Weights of a small transformer language model.
Size: 16 layers, width 64, vocabulary 512.
Architecture: rotary positions, untied embeddings.
Training: a variant of Adam for these matrices, 6122 steps.
Each number is 128 + 24 x the weight over the matrix's rms, rounded and kept within 0 to 255. Layers, rows and columns count from 0. Numbers have three digits each.

# layer 10 MLP gate, 256x64, rms 0.2, rows 3-74, columns 0-63
124170131119150125092130155087136114137148185108117098118121115175133140108162141115167139155132130108123184113121114115149125138175080089136118209131105133107142126119161135107112145134113107
133134129143129162131164137111131179162124162116126168117094122154108137093094117120151117114161092151121133116114093114167126150155115131114104157142130119114121157156163064081121162112131093
105133129111121102114151111131112138126139131067097143132143114105106177111203118114117142101151096124114161113114135138180114121143129134145086100165160113104179147132104120127138167155143114
107097113130151137137115155185128126128147149141125151127134119135119135094154115130122115128150134112118118122061070106170103147126135108120122142114108101131094165118177141125104159086157134
081138122143110108102129137146189106111157124135113124120099136117176116103156127167108092112143149153117123117116111109120163136143142107108115126140132128168104133138133098092110146142144106
135108142156133125114151159140137155163166167187118129107091111124176190113146154130140135098109115128107149074108117137130157117158175142138159148164116159118125136139139132132128126099146126
112078110094163074086084114140117172163135135118109125125106125102137156129120111126135139137088178156149131124096118135094134115142129129143087155099130099125111124161144118109108157135095153
123114070086152085141141127136114136149138130121171159095103138127120132086140137100150113116153124182174169115143166152156175109160133080151126157100142154117102130170129149158134144120106108
171097117120129077132145093099140113093124129122098129120134105114144166086173130080134130147116149119123126123136156119127144144139132109159177095153120144100134127130159081130083134078108134
135162142136162128136140151169123154151186099098087161174125137096131137123123107123154141138140114118134135124138134139124098117111131127140139113108081110159148129128138167065095142115146125
157065112121129086139149144107125122175128144138159153165111138154131165104168135145148076133091114113109106144119119118118160115116117098082109155142143136082135197151110089139141133134130121
133126103116113123117181121123127138141150140104128080145104104112079141133127104162094160134148140178117106135086119114130134149128178114152135165136118109152110148127134169140128123114132089
124142131081149156108146159125131111147134113130145156145108126128170152129128155154129122132164115186165083141140145122143165115114112094107147136099148132158130111110114161107125119110121098
109112128089133131126134072121083112093168107151109177135116159156110162108119147116111163110099145139161115131159119107134195119160118133146067148109099113113113116151139131085144162179143129
141133121115111129115111138108135164126124161120120114145100121085165144117174116125154114140199125103184122138118108153119133103124166103104116148166108113099123099141184138117125141074140125
176140132100141105142110110098150136128148132142071139128163125114128134126115142126116129146141131063128184153149112144105139112168140101152098137109104153132115157116123167200133141101156125
153146141123129135144168108102114121102146144175110150120135099135127148121100130069127181111168122139126150117103121136168149104120096108117149109130080101118145168104149148092078128119172090
168086133121107100104156115105135156147139139115088132109120167143140122124105140098099160142155142111139128123175108137113133110140122108111090151125118132117101116158110129105099117162106150
165120118076148115100156132125152184141195158107120124111114120154129114092076131105159125139148137134122090100156153137140107103122113152145116104122049113087091149134126140114076150146103131
148153115077111094140132097144118168132135116075119162141135131121092172118100108119100130207143116124123167120123125126123154133133155144115102149174119152081078134108126153143145124092134130
127152110114163126089171118129128140137200179124133111131117134153117146109132105096115138069081098097126113087152123079125152146119108094117142168118138123157161157066105149142137123107149119
150135095101149114113154143139165138142136134099136117158100142144084103129152088128177107136107137136128125083151127138129132086142152103181089126151146086095108151117097106119132114132145089
131090120119114171097139142095137108110111120135130154156102123093094179107181143108134165157135132133200119112172113168098135144140121147145144123131144133095126144139139141126093141088149107
119129108098115161115128090119139132116131174128114120143115121111107137098137087086147116091114152148123117197125114138096160104151157099113097170143111107121080158146123122143118122143131156
127141101150170142145201155130106164117160125132138136109145141148149150133159124103133141168120112147159145141108083110157122129164153107109061123091082183120098149169168119132123118119144134
113097102117184142166116117101132171157137125151120142147104119177111149132171164124148147184144134135093124117095118099148121089115134132117106203128151083135132141132134116160102157167123118
127106118112104135107148169163123099117121157152122165138124125097107126092139117100144124154129165130137142113130097152123159082098136103127141139134140113130145141168161145098117119121160124
164167113103142073124100117142105082112153134088113192088115105134120144109165105139133113110112155096140127104143135148109161126105137084136101151122125158116096136173148176114119148140123131
101128146094106110104123143118084110125156134142124125144115160113128144135132118121123134138173131135128114089142114156124115147149119082113076127121146112160137113161124161137103186113114124
138099135120157124129178079126088152133127126087137135102117141193131148120138108121139128140158178139144160130110162098105123104129160130108115152121131123148127113120131137107120148165159122
169119153063148115129109163132162116151151095145094136152120096098122136114164102101140141121155135115133113157116122138123108151126118142130123095118145080105097111122171141129113152126175117
108133162133135125133120112118081133148163134121127125122085124165144156130106097077121166150160137140165108109110116186145166127115100129103102151145142121143098167109154141132150123158127154
096125131155117153113166076140085116114178152115136158181120160101102130084133116076159130118104114112173143096147124159178144162172140100133121106169145081102122155158150084117112154151126133
129176097061111064124164116132170097135145108126080093115142147106123123114157122118141090123154141095160153126120137153116140115102118134147106136120131090097098153132145115102122133084142143
120133131125126130107133143139159112114139108140101134152141144116152168061120099167153118093148140175141160122145158135101084113167121112127113128095122127136120131149110068136140138143138139
121144145140128138106101105146122106093131160118125182137106109150107137104118154113122095111154153072159162108128132143118125115102168119174082143149120130123133167152139153147128147123125085
111127143116116107130127088080139130182155177156125164140131091109099140104133095125121165167139105147139087152177100136153136103164152105113130125095132146095110180153118117164143172107124110
114125114136137140169107124109180125108140081172140113152123137113136116072140086124128158155130106162134148180114156101122130133130130149118084090148103185124110138131149152107086140143133118
113169127124118119141141163122150138168159133145148124132116122130111179165133124102164138152142130156120111146123124132071155116156111162098126142133145106123132155096148158172090147171103081
153069166113166131119111148119109167133161142164127132120119158100120157090095136104126096086102159123174108143109112155102126124145150117088129153120144175132110138150100120136112130125144136
162119114121103122089106079139118104081124125097100140143123145129159105082134118116116120106132126108135149110109095157127190062126135110101101147124128139126109106149137127144137154129151136
140116105115102098082157143118135137123159153083142113106117114117094138128120131120143145079138161139174137136132131079132135099133128119129116148134126118143116119142133154182094125119159103
089091133152173136121142101143096137140131110117109173125151121137123133119157116146109139135144132118148126086128150154132124146122130128080088128164154073156120150138160149113108152165136102
132131121075106121126155125150124178144176173105157147149134110138090114113158109111097130197104096153121091121121119148147125124127119119083132151097077155134127126158129100126116107148151140
143109132070138089132138114125112161182161134126097127131143114156131149135123167110111110167131108142142140155127101116155117113117119155146156113127143154079131155126090165108141133119105100
156108086115143164100111160110095129113132129118137169127108142120109109047147105144104118116159102121118145140111128171142153130133149116164081089119145134112083100108137123083085123111140138
095113097122101119118154090139097131106132121100137145137139124112096149117135108077120139119124117154216144123106087118154125158134152101143105133110096122074116170110147113125134172124142139
100196106088153136129139130159090124120129144141114137147103138077135141135150160133177122130128124164134145122114172118126122160149129106122108144121120105114141110122131085132074154138155137
111128167152112106099160125108140200173135127176139187147120099122125145086104107130161141137134105153151120110139178149101157128137082128138108158143146110116088125151149124122119146124127127
160117103112116096096146073119129107083117128152118187135103142187095181102168121086092148112112161151125100158156110121120131111089167094121113152144086159146148142122160158143091145113185115
117087120125147095111125144096124171154150125150132112171156141123150151127109103080149107114152127125137136161103159139170129153120097140133130124147102097095152148159157127141083120120127170
157157094124122148097153114152129151115115158120179115110130106154095150120158115133099118129116135121160121079127098109116137114117100122131129147179140121149171170102110134123115139148098100
149076129090132124149148148100119110171169116124156140126113162092107103095121075067112179139109144139116112132133109132100132124130115124139103155116135118061116140183189132140121092104153131
138149117143171119106152121107122178141148125154086176130109121142108112077142087089095167151135133124145086146139118130114114155194131139119122125139115146084064161126148152106125147166112122
096114123105109114103119117076147128144123153127127137121132105140112137145160123139098152140126121135141128126173117167128137129118143090133113162130174146133142137169138116116129118141150095
149122106149157082124126153141133150120167151126114153129162130129100117127117163113153149166099121167139103086116065121117109149124153131118150184126150121121097154163126121150088126142123115
140133149108099081116141060116145139110153105097151114110100171112134136113143095113092170114163127126129114156131128162113176105138153105123123121130130151123098148128154097134128142114145144
158148090099101115128113114146108130096153128142149111105096147119104124088109110117119145141142122131143100141094137122154147095096111103156112131065087100073102166108115141122138138083173124
102172109142145161175145130115142178157140130109116188153111138143119160126107133124149086151147177146132152132142131124106104157150107081144080129128115133116153156100098137136082119159117072
157067125099112152126187147117141122103122136145104126168117132165131152083141131128133146120102155185159125099111143078099132149098084102114117138161127124120154131134098154140116109069139121
174164116130114096114100067110157116141148150083088193115124136120113114127093119133139153141132093135138110104143147108127143123131129132153100139164166107113117125118152146120133094140129083
135135071089181141125148114107122113136151125103149137142136148109114150132136136130117143145115178099136118174142159106146130082138131114109115133113111164114099152137123107148137155135154161
127116134138135121066166166121135119158188144116117112121082123087104140092109133136137173151193142114143097100130116106119122155114132118125109097132149109162120144157092087093115130150141153
114139156089157114118137119102139144076111074146156121208137136114111123114148107098118104171136113116146126157127142130102123137125107054109104147113119158160136132142164107099120124123110130
148099130135172104110118126116151118093152125132115096124074129100133118111103119124121142140099094129171094148103115118121103136154111107109116162140091178169109166120167119151096187100093132
070108134143136092113135093147121148176142163124135136150130090157152136094125110118152126120090101136095098104133145133135169131113155100098095112118130115069164156103130133133118117148131118
135121121154129112125154148126081150149161121103149124135140165126151148152122131150127142144138115124153121154114098125125134116078122087148162143102135142097126138104126065109082145096140116
136146140126140145107151121115136125124122148102120133124099087161157146119093080173146092156144121131086104122107115154113155148128134158102116100155115165150115152100119156181092131163094139
168110103093135150121140107104138101156168164138121074134115164148086141101149128105088136105087130157142128094138109124217141129142111140114087135133135152119095107090128172102119132150126115
105112131123114108099121113118117125115126099079076105116112168166154188118141111104156125158158151157162103134095130156108157097136109133088112139096148109139137135114118140135123126122125129
154141086095126123096152145092105169081145146114133157125114065156159169134145126142173127117107131152118118121127124103126141121135103131188127156156138107141143141115125124159130151091121091
152144124087138144136162106119146150158197125141123101103126156158108159126108065107135123121087062129123093115121124089117177126154121107085082121124118151134113158112133151115127134115092082
# layer 10 MLP up, 256x64, rms 0.19, rows 3-73, columns 0-63
095086147123166113107195101130119121137102125131149128160151061106117133123130146099112117111105119101104142098117138102122096151135084174109082148143135133086135137119107148140117118127120100
149121149147134164123134144131129109172124130103135121095089109147148166160141168122133114173152148143136083131116170150159107131149145074083138148142137138139186090106126132124140159146095121
114095123150163144114082137128129125107142119091149120167135173127113133130163170117108124130132135100130140147137126172126161101122114126114159132127126100113151125086123075149124099091138128
105062119139142131139128074150140143150126170076130136114140159156120109135143159101096147128125143138132157161100117148137133128101117128071153121119122119054161121120159123150163168127107091
159134172142104127107120112136128140082131091154161139143138150157115140141139161147129114156127145103124168119149165108095097124134137098098141117167104155166112080139103142147115130136141135
078127127152112151122117139153157133126136121150129153143167123098162149132090091096145143110169096134103089133142159092120114128114102144136140138104083147179147114143108107101117144156114082
171110123175124115135166105173155110113152107149135145124132095096195158138160135143163127127120123127097102147159138120092146133133101107141151098078137110121113155115143158106107144138107125
128145106101094101096111115122117146082112163138116120134126101191130151151093084110116140137108144134116115117162131127129135071115095148087122124136150148136081146132116110151109134151125165
164186125127138144139128128119161133109129131137126085112140106143128114159129142083114174156121114148123097112093083117120181125155168173124126164164127127101134111125118164131065129124117132
142169125140106124088154138090150124112133159161145135116141122179139130148120124106148084188123141156117133151161116181158134141106115105100124098093162169131100129123119117141113135185194128
108139132120155114096101101115158128082092177152166126142125112152077141137166101087143136111143122134156167133088167107141131117136125141120135130191126113102134150093141091162130163162123116
083137141108142117116134127183151135164135107115145128127147097150164135141080156140117054131132105139132135099113125148177115177120141165134122115096144116112144115136103134100126144156128157
141154113142145160163118134147150147160099148140165140111144093149136124114087148134155156180118087133177134135112105123154168096135153167137096140132147130152084102128147141129095124145108136
124137132101151159117159153110097122143147089132095106124155117127124160115107162135094128139127098099110176128129112129138130182198160145122106103162115084133097120165112098113123142129089108
123094109101123125132106111122104130170125157089112109170141180156089131128126150083107154096127103099125133108137112101149118140176116144149121112133095152111131106128139143064140108131152164
162122181156138091113161144116130155139131119163118162113105145120100114144131133149121111166104098142176161096132137150116163150112168133091142132131129155149162120160142124127126171138116073
137159102117093114165168133167103155106129145142130156154149115130187132117112127122141108109106080107149137123168132113108107148114101114128097116112088101104134118134174139116122110165123111
126105146103150134108126110130143163187114128094125139137184117150138111122132114155115137107108147118122116131112123117101141146158179127148131097134144088138113128114112122112157118113089095
178152080123110129096148142147165127177130131165100090116131120152151123110145164180105117134079142130128156123171080103112131149145190098131158156132131124126154119130160096074163132138134116
143142142125127107123127091131112114113132132135144132141138135138116091094153080128092105154122089144128164140141140081105101128132141107139113078137133120096116171173080125117154135110141112
115096169171180081123094101134131119141115110120106127175150145080133134141118102143131152150117117138107163106128171104116070145112131115131119136137109085123103158125131143157145091165134124
136118099100162137154131135105086084103127102104136123151096108123149136122131148105076125116132119129139176115082134130113129147136146140119166127119135076099100101117121131162143111121115130
124161119132106108132078122156106121099138182170120143117096146123082126126137161138167133093105119091157139096138126157162122106090101104109146158123137134142133134153105147094103149116119181
128132130147140140121130097196139083122139162112172141112114137136109109086123152101111095077136128104122148118113125121139125138103074107174126075115134153137153134115133124160111157144102166
085110143126160105128132092154160144098103125156137154124094089144134109134143130111156132174120070120110153161128133158097164157106124119148122128147095110094092115130146152097101119099129137
207122146141175139132154129091101148113122128166151134127141148124111114088157179165125104151118134077141140125133149155117114089139158183124102132154121109147119149176108136144109099126134140
148128197125124143110128174112124098150131123166136135127133152124154117132120109097134115096154133121147111146151150141127103158134127143106134112095151105114125138141121161148189122154122093
115093118154090164108099155100134139144107123093152131114111131133174171109124100112127098150112122107135098129152129086107110095099102140104124121164126131109116178126159145127103086112142164
115160152112135112102148152148091112165123111135120131094134152110111138158082128158130125122145121156144128135104137096142097148143167118159108122123152125150115099081126163126148138124108070
097067127117168122144152158130162127146150129089142157143138128139097102153116118159115108156095142103133152152144149146112141103100152132166128113165092103130180143151143117137169105142144119
146149092118105122095096103122122152159141146106117140167125115132150115099148151150065179115124136124114136137145098120170153116128106105094154146150138177133119078137126150148152140176108146
126161133166119155085123157112114166135131126114109106175118098097143102128145168138112149152170062124100112105124159144122140127132151137118120128129137116161133111141161160133140134177173141
151153108110155148167151139142130157076144151120114124104109116141125091122162123140137113140116125112073131133137114080173101104156135139108130151113182138139102135141129148108135073152146093
129085093107154153126123121113136108133095160102122095109100171118151119130129173132109140149148118155167158119083154148094136134122116143082152140108127121090101094101125157133198151137094108
171092132128093113154147132140097146155101148090069081152137139133157138143153131093129130150128107114148137099147107136111159064118093146121134150112145119163134148101107129142131108121128108
150080124108129126115178119131077122126140155116114168171114111148154146133124136129155134124130154136086138107121127134139113120137106143134155140105127146128143139116157152110164152096088124
123154089132140147085141137089116130113126140156167170143104144120096104131174111124100147122116125119208127147163151145108158169129106095122126153148183175111145144151131137124100135101158163
123130141113178161154072141141125129176130135103120155111173117110083111130112111148173102113161115116095108112100087141159149098157154143132129134125150127126150152127149082124117111108120148
115134121137091123069127133105123126149152160124128122115148188157093140120097126113195117134101144153145107145116156103107105148138125147128104104133129122125151125117115123113131186156099171
160135144109112106135113127135098130132118072097128102106140115121105147121099105083129126129159098147152137114112106126163140168119168095098155111143097109100080083122100097117138118130097132
107128142118161208127123098115122149167112123127129118136101128180147144121106139137126082117134093139139129114138107115112151153146117133108107126117118134096087115083128102124132115135097121
147138112120134138140093145130161118173143137097133114133106127152150116140128138139110118128087122185114106133125132168123169113137116104069156133140131174116137122198137114144159140142115118
142138098150134150139110143091101112118104125141131137129123130135151096148113149132153186132100086121115115115135120148155139135141120106093130115134095154085141110146105101158118170125084111
144153094123113156127103116144149123044137120132145126133151137149108135124105148121096129107108141160132133158101147142104106109119099116094083150120148125177148083133131177144151119123108156
158114098143090086082139089154148160126120110118088155145138122129139150158129078142149101068106129128139164137126103107175153147132134166139135147141131109134120172133137119117113139122129124
113131164166083169160110095126129139123150140154120160143149127098132156114129145099153117121126118155123106159077124130104095186152174153127132107111110153123146118113117144164098141169114124
134140084135175132133129155140128068107134087131126112124194166155138127143139173173120125136090080134110108108125136122104160136127118116115112150098152108128106145114133102121127117152160144
109122136101147157112120117163124134126139153166080123142109140070104112106097145143064119121133156128140155105087142120148138130127101132131152134163169137092130132138101155127098095145101147
144137154119166133123147111132120147120108183088096130108116188154112102149155088075164118136173116110158101141104108150129137121177086117140134088113147087107133126143134205142131170103123132
136159136114158083183145100109092116153129081146148114108128137146127097130067112103120141121168158134094142132099114149166163164150107080109143123115138195126101134108155138151149141162146127
127146147104146112147129149119141152106151169116201161159154120137102147138125118119140104120142105106117123123123150100163145142143098102159141119150150103131131133122101157108130124117097105
155133094132140103135109157144141125163153138150151138083131130132161123126126107131132173112150143130117116118124154122106056158106158147116147140094114129153099088157145112106115149119092143
135135122122131169125147130141094145116123106111122166138107106121075112122107119090077140135088086131130103117135161132101145136179162115163117100148097170123125144093138142114141113135151132
151163130167117116139116132197108103116143124096160182134147092131106150087158113130086164098124200108109165130163144176183073144132114089088130137108149123097144159109131100136150113158151156
110124093109127130130130097121147171100118100136115105144073143114098117098133083143143124122130117093113145109123128109164124136137165109134110139112120153103133110126133114133141102133137152
123144119131157166128183127169117136115126138138144129108089131150117142140129114099088108090112123060139152128139118135124109090150101159105127120148134128131084123104165157134148094133119129
159173127125136104105098078112132114141140137151114085111133118141123136170173154093142126125145117121124084146113142154130103121154100124139109084111132098122133146079057158128119157084122099
128110083135107104064081132125141170112145181142081098155131128106128095136143140122151156122158125157127133129131106168114124120107180124145126124152117138152142141135146100117132091097156143
162154162131136119120139116116148099098140172135100175126143070090114135122165155098151131135168113105095145160122196122143084166129097133159109123108117102143111103129128142147126149143113137
148128157134142156105108111142119120098097096170160132126165089144134155140120096111130135104150107101088145172117107139174111132176094153098108162153094104114109147122113148114113078140139158
077126116125119121131111148157165101129114099169149146098198163133120134096126105131143149166087120131122135095139096173103135148133144109140108142149149115124121110149119128154125131138123155
141098129115139117177126105151141138097163141153166116167149106125112116112145126140124177090145115131124145125148172106138134149133104141151194120123138138165121107159178123134151110105093147
164171106140137145115102105127141120145134139121139111160180111080131124138130122149141086150109142116085130120145134109123163147145116124165111086107151146124185168098139121085155124152122093
122114103129132097148149173155141127122126137138116116151109137124103100105119146120144137108096071156072110105094116149137131144183101123112143122162127140135141166103112095149121175092111125
126137088108093127151069142126159117132159102165174156165135160138115150129111150141098120150133119117100144150128122064105097179116125152132121106083137160116107111136125138108151109170144176
104150154097122088096167111176100108109144113137090146156139103144108119129150154088098096179106103129169127150117133146111138156119115134103115126099121146165152130127090119115113122100144145
088160147147094097125161126137150103133147140122120123110095123083135110116188149108130139098127103114151108162106116182131146113139134152113096135094136103108095115132155168153120101098131122
152156148141104133155124146111137114163127130106107134081156149106130128108141138115056136078125116151097136116151119145186128114116130107125143149158146091140123131109145140113137139088100126
164155123105125110108160116178114135124136128163126118116181131042158113110117116142119108132119119156093153119130102143120140161136117084168110160115133136091170149120137137130157116119083107
101095152104137119128134161139186118141099124129145137138098131126173096132128134131118136118099109117150176158134169147110110092057153096137127091136122139130129105192127152117127140149111114
124156141156123105154091133104133132079112078123126115155092142186096154121109114100172128129105110144105131099088157142136115188113128146116079145103105102106119098134119148117130118125141139
# layer 10 MLP down (transposed), 256x64, rms 0.19, rows 3-73, columns 0-63
132132097149179148154110144172111151118088154132088112117104155128091055118093116132151144172097160111154122108133125152160150149136156157118130146136132109137141141108156103135108159149149104
121172156165156137138132143169128143118091149137120090133146146106097108123114152155148135141106135167148138125161194174092145144163135147133136115123141134126130101150133206139095145106132138
160108131115119133114121131115138160093150126148157092119159151150110163106127129128134139166113171138094121138123084104137146108096135124115118126117144125107110132093108163114105104100184107
139140128156106160103100143123115129148069153162115150112056091099107135147129147148131154165101098133120114126137108147142125134099089118120143099126159125134118094181107126153112183187101123
126125162095119117112108146113098132112122125122104118141174148146101113122175154128098127092128128118108149114095123144149090127117154139107099133102107099073091130172121121134111123146141158
124132123127134134145115175161117113147163129146143136153123139118112166147134147121125099144167106162174109112115172163133133158140126128138137148122162113082117119080121097113113082110136064
137109089042137125093148145132149157162101143142113126121116155148099144100138146155094154142121137134100137145062128109129123106109116122146089136080164136135155109107142102085141123155118176
137148187115174105095147156139194128147110123125086133123114129135129169104164133136123118162138115142092119139131106157115131129139128115144150110125158158166128147102131103126188100118129131
091124160120138094161101162130123138102091135096128130149142106100109155144160110133098131125119095116155140152082104104125141114077120110104125123159131064139110103158148143117089171100120133
145166149120149097103129071133154182119105114119104114156086102090104123141130137118097116133139156097125083151141139152137150126157114147095154132102129101158151146196136120177113122122156157
117154150160138141135154127083101119129163099109129131107115114133156140120148144122163143127168113142123097087150145092172136104103124074121124104131072120122101161105152131141079071090149111
102165157139111133177145105174158117128116124109113128147162150147166164148153147143104073127130108133080155147135153151108110126107107128132153164125107091097110114142111119129127129123111112
093133132139175112136122174125125166152079172153110139125117129102143138174132150145073091142135114103142139116153170141157153113152139139145104139115132141141136144165168159117113123113168117
160126101161125111112108108133127092113141099145165108156131103169101101101131148130149079167110154133129147105098138140178128142172138116129148098088150122140123125108102099128144120115150130
130102131120139133122119149132090096113167114121149126143120094064141129135104098166117107139134113135150106169110098128183153138110165130111127102126125107133168107144110165096096134141124109
136128107074119141116148139125127129136115164098133159127174133149160111096094147101140154103153144148102102142129168103158153095171114136127114094146131119127102154121113168083141119146089127
145156157128135133114109101108134123103127139093164108141126123146137066126108161125124153127124122185117120102128146138102104145110100142176114137166116140131123159095168106130152103143136167
150108108105154128080101152131150105118156149133112099146114133107109109119167164150111125104105116077119155114119138132124136110120145128151133112103135109173133091142144153129141113135136185
093155164126137140142139106116103157168151138104101103093143126082121176129169135096119125108093125128099099158155139145098145132149109143126209128166111155152092132113115139151103114099114096
123133114145086171139169160120097131125138181138132166138114109153143182169101130110150115084168141133105156118151121134152122119114128168126095144139158107100129138170147088118123117118108132
113126143159159119149102126182087091154108115137100162149131100134062159136127118178107084130137139112119127119109154134138136159113132124119137116172156105162143170155088146135137124141124110
132113105158142116142146153127120111115130102128129113175124123100132176116164087152132114130133154128117087094165110126136130107097134110144158113144110197114119158129124115114093116139133101
152135107107091146070150121142152151114099126148132127125095111103139154145135094119152139140092162128154084127109107107120084118099120160141151071087121146120156169130123138091107143087110127
150149078102158105157142110096103149117119178107140137124154174152153154108137087150121116117126113124106126142135117117122125136160155141158172145193166100120103137118166103153145103117119145
134170136182153138117133153113107092164091087138114113164107113140132121131164101128139143134102193097146173143141122114120122122121125130130133098138151138090160101106101084108111156121148157
118140086127123094157121115101171146119092106142139121141132114121107062143129068131145110112114123163098139102124112181171133171086100103131135141118143129114109098110085117138147142163168146
153132085129140141148130090115158156110119078083118120096137110154131122122124099121140107108103145132122096131122130129148123154109155135126125121127092164126123112123116111125154142122060107
108177077150122101170108124137125124113118088156123152152128162123151117152128111115127119115167123104152112093137184136078116126090118134146099124103163081145123154141134138128165122142135126
148122088177143154127113108142177132107077112131133114140143140133144082154142142144100127105091125093123146166113156080136112128096097116140137107106148137132135133125124096131134131119112155
095159134130127109136136095099144097137115142153132119116129120105109103097140123170188134082148081112086112098154129147140130150103117134113164143146144163132122162126134126176161169121141135
160132136154106129159128114089129109123108092154127127110121130107134169113161118105130111139134154081106121138078155179128111139109111162160100098120168127149148110156162111113144182128119135
139099111090087113136150156164123151138115146160130154104157099120210154133104125158085144108153148134146111126147095120113108152126122104121108121114130155142127110143080162130175138129124114
126115120132156112097127135121101107093139131067182121120110153117084110137124075163162093145104159111140105129110084117132142117094125150139113088145117126128141160132130111155139125150122089
120106143163113139119127153138119120148123130121180149185097136154147170154113096172132152160120139158097132156110133155155127144099170140135114116128131169136153185142089114106063127136130138
134085117143135139149147110111160134128112139136114104132114081065170125092122143136158127159139143135096142132084118096117142143111162125095091147103099132137170149118136114144106126166141140
118143100176138162113158129140146095125138141133103119119134084142121117146154117110139119151101141134178156163118114132102141147120135139160102095107126132119127133120153123078133167129140123
152156150126157138131131125108125143136110160051084159147143177175117076133085113140138105162107137144125151098111169172138121143145128101152118110095167155130106103139140128129131116133114131
132113129126096119092120113143132115125126130122116179137121158130147131157127075111128108167120137116150125134149105091119141097097154096089152105161114120136133086079094088105167133155117136
154088124134126103155130129127148076135071123124176144075108135125138078117173088130140100136132120137149107125138145147122107087153122122136113149094125156124118125140108088139120122097137128
146191136137121130083110110107175137115085098127098085145152127142135128125102084156113111115142122102143162134167114149161140141102108160124101141121144135127095128104113077128092127119139128
143139123189151152112156160126095094103125095131113136140151105087130130087106103144123142110151141095128163106089104143126143155120138081136143108117126156145114131159136131124167120083134121
163108095114136133093131074118127118078182125127120136153139107148077138145176092118116104134108137151137127110132119124140115113114116130137140120127103141171135101097136160125157170176136129
117146126104099120164142146128132129119161144150127073142086071130115112114152136121108105103129150092112114134153146097120111144152114115169129164123123148106113119144111112136089104089107124
114121133152106135116103123101140114149133142101137160085159149112153158113132109150140137127097121140107106127171163137128153140198153150120112105119116117144107179109112145167143164133130121
172113094136150092121113096120138110149091112129120152134126106121149069116121115111084154148159134118084084125125157156123099127135108119089137148148146171121145104109112133126119116129123147
161114119114119122096125173119088161147144136110131138125150094160122103124129109113119151114103143105138146168167113088117132117090155149135130107094218124120106129116132156127173100146139152
163155151110119138139113137103092097128113069135108122138114122142101198137107111135136122145140148133179139147123147110129130108145124110149146125091091148142120127166110138192109085122133141
117160119115151153138125148126129119133163139191111169152112119104130108136134204135156126109100105121099073132148162146092128110101157135113126148139135131154153123157119154130110121127120174
146166149141130125121142133110068139155034139131127099079107117114125129166132112113165148122105138148118101114119148138154127123193097174181115165110089106145172144133145170155136140123087114
152130139191152219144085116090079164137147146091149157128128130109088122145157112132166134157124145120115131127115161120134105114127099094111149133149156113120086092122150103106098141119098129
142099109123143130157147156153127129108159131087146124138121152141121109096103135129185154110105165110108166104105125128094111116140117085111111125125160141092122144156134142128144131121099162
148132130149127126189131127160125135149151120144100133111182115122124146096121078096151113124111098154109156106113175122156134138154149101111115137086142108148135182117123131139130115106128143
105127144139138125151114126128192120110104119110103063125123148121133136108194131115147132116110138137087118149103143132095146111073125120122147164174134105159140162096141129126103102148140126
101077115100170176196138122081159115159183139074104112115172142142140117090127109135129107088132132091119129160153196143148175088132142135138117079114119108119093124142154085122146126157147092
134094135136092134132142092134152081176154147133118164153137155103106091140141146156116115120124138153128157131127140155126117154102135128139126142127124114120094139167153144148106118141149130
111135116106139145145145135126107123162141128100150191141120120119135168130121139081128143150094126106129115122133069113156185127143149128154142127119156089131128121135136145130161089131125139
147134175113117134157150135122096137157128115093146150104109133129085033118070109148118166114120115163118099120149115128143116143154094123139153151117135098115172163166113145154155134070095128
137150133130146112129145102112103127131167106116166113121167130189101137167101150146142102129140142131129135145128108115165108191120108091103122087131119139160112120091133094169087119107104088
127128096141151076136124123118100096117122098106168092122155103124174097191106107118133134130150196151115104171144166149103105134138151118124116123149128161116115121101144114115089149147121099
160101099138104108109113161146146164115127181109093134084159113132131079150108139155170133162170097089147116130117152112153118162140160166128133114149112135137137116136150093127159136153115120
126128181119142149138129128144170151109125121141185119137155138097170099111158148102162150115158110130137148135118153139170145121107157137136138124120070113106133126113075125156151134135156114
143124082078085106103139103115121127114151142153183113123113108146098152101140098138156119143105169114144143144111141118128162100100176145120173133128169134170103135111136155123158163111120113
146118118098104093195105096091132131143085139139130118106158149118131107146126126140151155113134144099120151134155167104100164134097137126166115140090111094150134117164122157176152123115135074
102144127140127132123104122092103172092152079114099130147140110113137156156095122101142138142132145107151160131137118110147116124096158142141101151084128137113158100125188152117090116108144115
123103115125119146096127140129108120098188123162064127101126125100166123121129077115125141106137087166137137178114121116111137134119126135106137119111109075089163122124109093132141178183104149
144145143086124129154142123128143150091070109128090119120117116151101118113094167109161084154142144135137117144158112148115097135106085120123127117131068104140100114128133117130140115078099075
128128099142130113143117162140107120175179136108151155126164208142100099131118110156153090089154132100159133129126126108115116139117139127098151152089120109113105142127109153105113124116131162
092118127154153121117123087185141132129083109131158122175112119156127161143110112129121143138126160112142112123114153095060122137135130139124108156125116108134170144142127100146148147130159114
176074127109149153128101118147136114155142171159160068118097101126134157167162092090155118129124136149155133161126151144153126129092153170103149133139122104119135088145120134120129167111108098
142170158141091136100130153159100131114185132124125137133149096139171239136110122127155155133126115147136143133111138134132155160163123092140146147127122123123154100136129118128127155119111174
157113156134161138112148164110122136139126127180115087108096151126094091085158123153109117080115145166109113130112130128156142151085138144140142105132115115169122131096115156110117193116140097